config.toml
n_layer = 16
d_model = 128
activation = "tanh_gelu"
norm_eps = 1e-06
positions = "learned"
attn_scale = 0.177
tie_embeddings = true
init = "normal"
init_std_o = 0.0159
beta1 = 0.9
lr_head = 0.00543
schedule = "wsd"
decay_fraction = 1.0
seq_len = 512
dataset = "wikipedia_en"
Each number is 500 + 40 x the weight over the matrix's rms, rounded and kept within 0 to 999. Layers, rows and columns count from 0. Numbers have three digits each.

# layer 11 MLP up, 512x128, rms 0.0929, rows 448-511, columns 0-127
527466539509530558465519483583492473521470473469526511483513539472471495524507512480524462510596541498468599480453408525496483493554470548531474543473427488535423508514425517452434521476446512507484511532536523533548547542525493493470476525512494451489484516518463504516572537497483504449521459440545545485490461517474490449522485498477466490452494405491582537463589476544562482484531
560525480437513424500449459515432466493493463534535532546501522506484526536531462485456533489492503552434596531488493483500482468477529494501531534464514434536489462475514499539454547449503496392456496496466513461474479473465501537521505495464533497526576424547504546502547562496474505449501509488497493549461485526482590463519466536511577493476478573465525597522515577519454533561551
568476543460501503463505519432510613472508558542454568495448558404528519531510485452485517410544500442503507500530544506480500505507527448513467483414520527596519511497543482508445536486462453474493445489465467432520482507476514493536552543483521528594551453479463505544497496521584504505451428520481425458532552463502539532500449425524533534530505526512483518480509435519472518532464
556526514574529464536461547509492537485552432442482543531548511508506521430600476505472455483577499470537472502506474466515557574482506480473603497418481551472498456474425470458491481481519484430524477504492480545465436499457527495399502500435486585539533513521483556500514480459491541556502506466454518465541518583533536500494551447495388491447485452442512502509545486551589572489484
503511489522519475546487401481484506400501376501468549475434546542463494481527500441474492493533447467488487535495596568535500476551564482532519464449498531503524503450410512462496500482509536508490572524504547477571525485549489467517510426485528549437476544567525475511470506482480482489480558459554532473491475519550519441536490519503557567494522493474483474564551543409523536432533
493499518514516524490523500496395463481503550540442563552489533522607554454447515552504497474484550522507506479551590544534543541531517479543571508467453441485507478494480511515511402475518531493465521513533517415444436540495544483552547477538514498568483638483468508522466465501414467516476491450467341507498479406514459488513566501444515513491428426480425497519500486505632560456552
495491500451467497465488435487465516456558442487575485436533484536444434512428467509531492581482482507540446539528585505504489511574531529516569483492499508572476515485530543473491499442476531504543547502470460449486502517493516527536546478513483492497569506393429542505562450519475415538513468466541550522495458492547530449437471486560496544509480544527510465503492537471510418584519
499440511487401499522526501518543491569528457504569532538514460559534527534511504455529485532493582493496471499445497534552480562513469434472515406481489466484441562547446429488544525519568475517501481498470503479445527585420531546555484515454484556528546514530513471461513589511511469547502424439481527430567513451485469512494455546541507492479549494517529491436508486439526455416527
463541520565529486452460531533501486467446539467590492502512469524485494404514451485462478429539478567474504469506453558445505519451602563477518440518497508437493409602453477418565540476510464523518413588487506482503476493519512569547586599486578512569496519546529451493516475487513425468460452498463503486527487485449537489514591501494508550474558454511499472522475485496479478437494
537442458539468460518490581567460502461429517448502526516405515502492503475511540480436544497536573517534477525426511546465548516461453537482505520514492419463491469487509557486572459525510550459500481546464477490508554508495516462536551459541459516498526515440614521433518574466442588474435515429548504455486525461521533520486462556462541556530497527546528477517460461486496503469496
478496468449421549492471440514464495462545520440458484533516564504496486425543455576451508475560522483461567440510476565498588462545556533506543522546548480522534570530535442523393492471515518548437484547511546454500521514551526479486501519524525496513513465454532441501478501482570564502481495492525519465513484418515448481550556491512543485454482507488438479490514429492474572523459
456454527524465498527502504528566467510499544536371512437532514412480511488588455505467532465514514580478534477454426488505545546505498510490582512535495462488541548563448524431409451501536448471490416491473478578449552509516468552499472503446456526479533434421543498529535529512625511488551489474583484491545455477516506505492477546450547456515492407534561526509492505512442483534464
491441533523394501466440453476433469483465528554479459533540527496549471436509546551532522551538497476516452497570505525503468502493515519518515569501460438500462507568476544459522470499439540487503524522493464508552528534531500536474551461495478506530517440551518494488505490549492562520507503484511515449506496509453507462469559477451454460504496439537490530523513428535501477469535
421424449554531498472460480481525552528402440526449556475464530479474521483451558548452539552485541537507516457477468467500493541550519518574483504526533498518525454541481432482464410424529506562467535507458430486478520453514484565514513437554529480623514502446509518531496582477521538484511568541491474444450516485504469479512438457534503511474570506474481459559546603556485531535426
571532505470507521441525533532491465512527542535476535516557461446518537547482476520537499488527517391566443463451494494544486470455532579470442535460444558516487523491510432483552395512562606536525553462457447547492488450523566527497558447570525563492541482500487563461511448387511481511506476459535452460470503518517536473518465508470502523557452486495496425528528462483510468500541
479481551482536423553522469461506471449528489508447478472548501555495469421553461542539510514502502541545574504525503465553462440482529454484533537471517532499480497519518536489583457521528539490504420533517467505471473518513481445462529503479497508497477517496508515583534545505492498483465387524515537494514516509571488522493489516462478480529563440448504500415467436547510523486499
526525534544518547570483457494493501525481487456524490532513425614461581482475472491522481453546580536572482486510417486459402462511511517388509469505490463559544475481587501510550537482461514443415477470516482560463485528463536524523516521482494500484550474518453529485470514475551465488464507580582548497495538420534425449506522482498478563495453545483419470465451518532492500548545
508421448446517468501524510524469418479506452512505501489539547477567537487427530561480460526574468526549526461483471490470465455496468483434456549502506520517512529535504578511485461471553599499517524505515469487465564457509506505498460501501503542467497469566511562533526519536472516490478489495482514467473521503420470484560471517516524526506480525529440463493476512511548481547556
488416466466473522527507550449434530514407523511519538501467514455496525522522490479526483489510523513543510498484510475512504573594475435523531429538444493492516534555535524446527505478528504545542526529488510460496410483554495466623519522494455524563605432536472566486529464508471514500505454545484513491450491495420564431501476540472543463478499496500506504544537525450537543482467
484456468456475436456603458509580378527466458448499459564523556518498510478526493464472556456573506493534502496488476547500472477540446518451556426544539473455595518547540506517564572456511538530461575508575501406426469579546509502465409463521516522476515446497429453578493533484460556551574487534447503548482490496411511485516507486442510479490482493499540409492506465534542497545483
502555520505450480523521489531532433478506527487480522523507516479482495562476457477556535470469543474444478499448490454491510517497531472444497517447543482548524525484563494495535488478463454473548474461454415563517436540506555482501519548468571457509511544500532520428470536547512467524513504470509503576477476497468441524542531452508510530441493472523552538432529514470468485426552
449504526433548435392504421527550481552454492441468455592466482477474543422528487528479413471493430548494481517554453636456539460516541485525570558442518546457499522488517511440631516472469528475424471555536485566557544489526540481457443451527460493453406480520497532547438449501506493554599522564446496489487540493504484499585601534514470490465489547528517520528546457473482511492470
533469522477518417433596490450483395529542496510534461558562520519542505507456504505532427507505625474480558409466456494521440472501512516468462498535452557480508462498474443447497498525481480531499497453529491503471508481478525553440477493484566461524517526543500498466572515519566540505524505518485534534471510554520510500499478494493513483499505489523525517450520466471505420488548
514557472485500472528496569571541438496445511435465491503485530506558545437531470531434520451479504489467510533511527501522484479465502467480543484481466514512480484543573467497531467507415537507499480486546525502520531491531489519531477516524540415526527483421491525534503499550441593531481486503516473556458516463484411514508555506542486495516511410445481455526490546482486543501475
552465503462480467442538456503486496510571452504541472478548494490468535467432564463566481505500483465407470455476595520572529444476503540475560558512485424557494504528541537515485449506583447516502462512523466534504475496573497515430518449578450519491542412424494493497514422548480565481525499501537482505502432509460460476482498527500421457518535512499512581548452523530507570483457
502488472545503522500510499515509497372519479503438539489501438468493513486469504484457500548507483591524497503496527512556511414420593507528495469447559494524480519527571507500382610549536524493506484467513481510551466459557487506517489464511466480506482528488443506507485506538548444528497522532493505521523495479472442547546503504573478532491496460489439425538489484456496556549475
559426511442504488528467462515483476487472433497498531473485467461486527505487542562557504474441499516493502472555536486562459470438499572568564570470536481518527513504522514547507462493499532507485430467451527480577483476551499513506554497493424504486510443501517529572544513515407498509486482474467484575409459525461564501519473424496521541522481448481557464478498542475523576486515
487570513518529461486511529472463508495449442485489543560478474549442442477519513432460478431502428460465440534500473532538538516458442590431523543474543495532501469546551451561535534519575475492506531452566450465421546559492529496463496513504521507534479565527493501459406556495492439507519578471373531521532522523561454496538467554547497520574463475490431530411490595466578490533478
468535493525496457527504494452494484439459423450510393541520526508490497517506494548461539409538519526479529479507584575548492481471528454553506513552461484541537477466499485526526492454491481512526491484459541468504412516475519507509511564456492489496521555425587470472491489494513580485475472522486461504533513495538479451449498507496457441541526522491515565541476493458538487533513
520524488460525441557431608442521542491424507453605486513483409472452532551476466448430486458517556519464491482529493540470518541497428469502530499494521455527534479612496585497501412495511569472505445410554438493560549484568494480534470483493517525396521496470400545518548524443553423500455511597492511542395477470492570471583439489447470498528492539550522528524441494509531466581505
518463480492515485510540535528440525459479497414465441502486466499573514495585510528410439456554510564519512439495543500566601519518555605568493449452509500461521545640407438452495446494519548446579571483550496525568471449540460621443440502542483539534492539515532517464482522481476481473488511428478559537447542489444519470486414528490551540481472461491500447454464486479514505474442
499504480424519431559549438520543479512460556427457500501485471505490519513516451453438534448522504515595469575501463537450445534470507429548542521462506495490569506452527512516473479486493575441551431476575513459527478523495527443536369466488521461529475497496516487507489494493582535482517480498488593510442576471508536546519482462541428468518528494595440487466518518521477515531457
501459408517519491551513522502476552509523549509529558515524482487542503477506517481522511462513470518458494604468530493563515518394459470466501578515468558565528521427401456430506532532509505435488543468497490456523509535498521439477560480422471565474602538500443520504510488512487518506523526572487568478525505473410445498549518467474511551558444410447474509469471519499524479494536
504462489512476532581509479526569491497505455537492485531506461484489593479497506442507452520514515520502539439518491464442516519525543514543528521497467489504461483496477451527471540426466478491501489497514529548562506509538586441536548521500523508551579507518508500475592456484483486513541560505503495460487492535522438499556449450479397516448441492449503496495495491515423537516463
569479485510484526433464560562488448437524428487550446460451496511476520483496533497557524473584470541583521513467553569510452453588563470481552506503531522464504578459519555480519480477572500528497529397536528535394517525490489503571437519458612558502527513428458479454485460491483410508463505552484464538490533463470481498468521508499484481518497532528515422598523494461461485485465
520436396530449443495514521483508490492454514503498512539533464466483498453394551497473475500527431528499526480527505448511545526517564583506392535479487431502507498513455511549460556485475449488529524510487473503476497476510470465548480511469489533524419584451489482531456555540470426453494466546605525597553429511604536515466497532505520537457528545492510511539510509531504518498489
556432476520452517427501526493483484463441463423493474481530540550516507509465501528482465492471577473427545508518508511513494509484493492498506548542441503516472482469483514512522421518494484551514482606513580490484580505469515531499494511504533538517523388521507462538513504505455521499461460479516477547522469522464484498582521577513493465563456407473477551495549497498537513482516
509512432479522551499408508534448470491503442464496521499494547534556494485470433540451562470475485526450467497501498532492482471407558474475500487483466506502535498479513531512627568537516523565485475518539460458512509379503558517451526499562478556586468562522512459477528507546534506538554527526569470461519515443472482413473495464531477482495522457476491494545590421602496487449446
545434457495485524531505541517550479477487460457533452440475543466508416500410523485466519492457507514561531454465508516511484545476530591472553491469523496423499476555482482496538468512498469440437519560531454473513563413482523516458567574520549503518500523425503497474529517471564429468563404494553478504486542546443525491459523448519500527481519515517509543535496546542446467551445
486492480458544537539525475435424544472481525479535434570457464500538508482542504462503486453505451491410474516497559479524502454506573606544471521504472512446475472532564546486482528467522515430439458497452517549484507502517509478550508535517407475531575501520436519530539462556476516486521545538472489486412531489516476511550509462508516551518509477545491481436473498477540476507504
455503504401495500487474468468516465543547452519495568491516535488508484502454468522516435512532536514541464545549562448503554578451560484520451462417452433568515501550422489525514524493456522488540575503485512489494522508500458538564567516452455550511526467557510458455494434568471433516456463485551476480479475517490536451492482520516577515498468402523488551531477522531588477506495
533476513504461481496524483468544486483480432496511508481491478493431459460488456514518516469532543413470416494514435464455454461484408444497482519499472457564448495570552565506542530528476551457474519523564484555531517505478529510548510514491496469417511507513542495536424536560568455531553548481591476531479534549483446527529527481544546563519478520459507507520531504472555543463399
478479471469541539567407471485488429481480436476569548440450507502537587450536560558508447538537542515542482447505549488492494535476491557529546504495492491426506465447522516471439432503503513483521523493522500489529507476442475517479530476461450608458513482521484566489552469531568507508527453588551554486483458521513492441498415444461505532541500416491493503532558503512513491468459
493508485449479496509480555415540458564543501459512479540487558486472505474576394485501470520454506503476435478452491527478497501482465517453476493556474496489488490491493512499480479568554507464590464505574583528457520531506514493533498512440482530529567548492568498523540537483459509494543473496555536461547474524473484467494489502540562465462537486496509517459457409475457566503514
476514590479508480533522515479438538463518557563407447507547562595531514514428537435523534561542494525540496457464522534547480470514390543469477515496479507424576531499435510524443544540423585504496497581509463489496474423475467513463505519524508523481489473518518511544480477395390495557553546486490446498436441477513490496465447501500487626571452470549487514483550526562565443500528
532512580531381421523494495538531448479606506510477459463522479559538490452549512509571511493542547545504444502472545491508426442408465491501515493500519514491508526489485492532503484459476468502537434474476456496424436434494502539604452484534503497524474485525480477488559528482498472556489563484520482453522494479563440455448445544508528499486499497541537457550510523555534534512479
457568458481449536461513509478421487468486555542491552491494486428504425562502505437410570455574511516501545475500463534458540561493568422477508504553466590603486449478480423543496495516451497494495504462542483519536488547499523474543530468465455527537546538436451485466501539510485450488521490473478472502501466549420505509509469530543483522496455464497574509520512567524484515578534
559485521493496478465507454456490427504473488552460502596562510535442437502436494510518500510519468528478498466520507470518530521545559500450532512517469551499409544453492545465463432482504567529577535573462520447521451552484502525576514429454468506540528543493578507449449552471444488467534598533469472525517555499485444522491495455448566455512536469545476447505545411519535401380548
491480465516518493512434488494469495414481531540566530479501520491582442532495503498517510546468525523456447490473514576500516436476534552502561509540542485533473456529515516449503456445460506510513493474546493500555411441600447506519460514543429499500500451611494488581537495502501539445561522491488444501522452439519493449531487575497505542493465424497536461518399524519522497538455
541490483496447484464450453503499535524536552444509504498554508459474477505496363506527543483557510518499460496445488445519532524536503511480536533543500456502444534587490558506546529501486526467546471457507480457452529515566561452468496513451503443472494530516494516482488542551502538550478412492509435513540507501487523439514487593513526534503430517525497484540517462506502482472518
475451492537573485451436445483521479458524506510491533500512519499591479481483511474479520518567494510504542477477549531474514502453460544507576474528501445460477433517543501519492514504464532519504476487500521562485512498614488482532472506461503409578510462522532496476476522485515481426590485496565504455497528490475468462549467574545514478526453450501450552496497461503517531479467
491481504546456492588445568537434553489528565435563537507517497507473527475560502466440524461502477506468506486516523519528478420466456518441556583502496477476470479474554567451542501473553526507412515522418447472471527496530571513420578589416434503453509518459434521515540432453504531472483488536376511512463515504494530537462493457530493487436518522511518520453604542474466518547525
467466483510564495481448528451439484518512537463448510557490499553524531494568502508479478475494462487525496469485441454531527457472494447514519525449462485582488507468517523479471488432454551515533523452468492445484461547523479487522547537565493490473579495493534517507522478447539408435565564536517490461556471459491505535484520445509527565491507538574433528467497446485530554469568
403506505480530509495485535519526532515505551500541552530564484478481488439442527436460440479510552414454470528516401508549511507510485533489512499457485410516517471567540489486498495435544512507561526440568526470512490491491504523526498498459460520557485457519565500525518463490496526461471479571530489555500475457480469506509549556438453549491498513541492547431484470483557496539470
519537562466478454412484564528499476516441455486517496477589542396540458454523532580457445459502553457406560475491500542563478523578557504542501536490481477406474524542466525491510501530487512474469518465518498490512523409482513569488579495497479508491548453503496523508501486515494598533502437552533492497485541495400557498487469508477511442443593429495556491489519465593576515458470
532558473599482478563525589487492539455496450483458504511521476513507481462497488514492417528514459479459515542463522529456456517491484573433467507446500544541462516473446529524518452492476477477422547382496531550495543493527475566485480489458503541538535537555525502516541509482427528447483488506533518507499515556516497484495538502515511504535495504519456528516482455449511537434473
459494530478557503434563496477523511470531542532528535554523486510393443412558477459518452530508516505474529502601573546502520478442483444489484517502522434520494520519501467522546533511504470486524482540504445492559482496522557575449525511509482561501524442473368464530548498527546491578504463441449478515477548485480545478524470532510535450503493485459446529530471512504493453506538
477453471440548508510588441508524461491539493490496466506458496506479502548512493438497474454577479480484465478459542468500544495489496500515469470454496535514489535513516492473560505532560515483542518506451512485421516474497529568484514533526424429502392541518408488559511442429442504486561550553581518518459535494543518541468475545461488494489468493537498429547504567520564523469426
484510508581475450517527522366508522502434496486495518497487559519509587513491558449489432457520539533554492479500490418459480494558505481577548449492508500504585513445577430434523407502548454498490473435512510451522527491453509459522420442522458489531505487521505615480498486506570505472426578511505476438460558508517528493532509511449464494508467574561574513511504432512558480510526
502527426478447481531466512567531432422461499434558541536535455451512566479566525506600452467533456525485403506434586541497512554536463500508488418500602542563476466528496511405514470474495489468521511470457482466486482483464496509593489557475460536477579548463549497543503475517492542466403506512462498468507555511484501514429545501512514538497521526529537539498541451516421445508510
450470579559446494504509524508542415546566558489498471527479485487489511510428496575446442493533612561477463475451493435443447481515473514526472488486540532514461504535491528455516507516536478543485510490427494517505568567478488483534393524480500525538512544486523527591517511510535481429459532511538506530434529463519471455441479528536510546478460542448523476526497526462564476454454
434443481421467452473511465546503537517540535445512507517552476472488495526464426476504628481480503553472522472544458492639489526479527546503490426508509490381521541506460487487548446537543491534569465546519447549447485474484564503456521476522462531601513501547440522558524508472416468505519460468461501483567545480425510500495434545587526563591522509505488471439464524522505497481488
598499478486499562532423441421469483470462518574477535501506546490388481438448544514548503469488559559509527530472531545453507536542545478464511593572514430470531437497474523518581586538445575533471443480516458476522491468474579474484441548517501544528515488513449529549506465460502515525517475515518438492462507508492492468500533556462516476493469434435521508552466492479471501500470
445504438411503495487520542536431475475463502489499566564479605523515496561556541477533529554475450483465493485465508575524539562481516464518509562497494476516553425487548530471468547516548458529536490490489459486452525539486511518538518501494463526436517548438477515507532485466523468453513476411491457493519476526453539472534611538492485493522427465475463465456464507438522570419559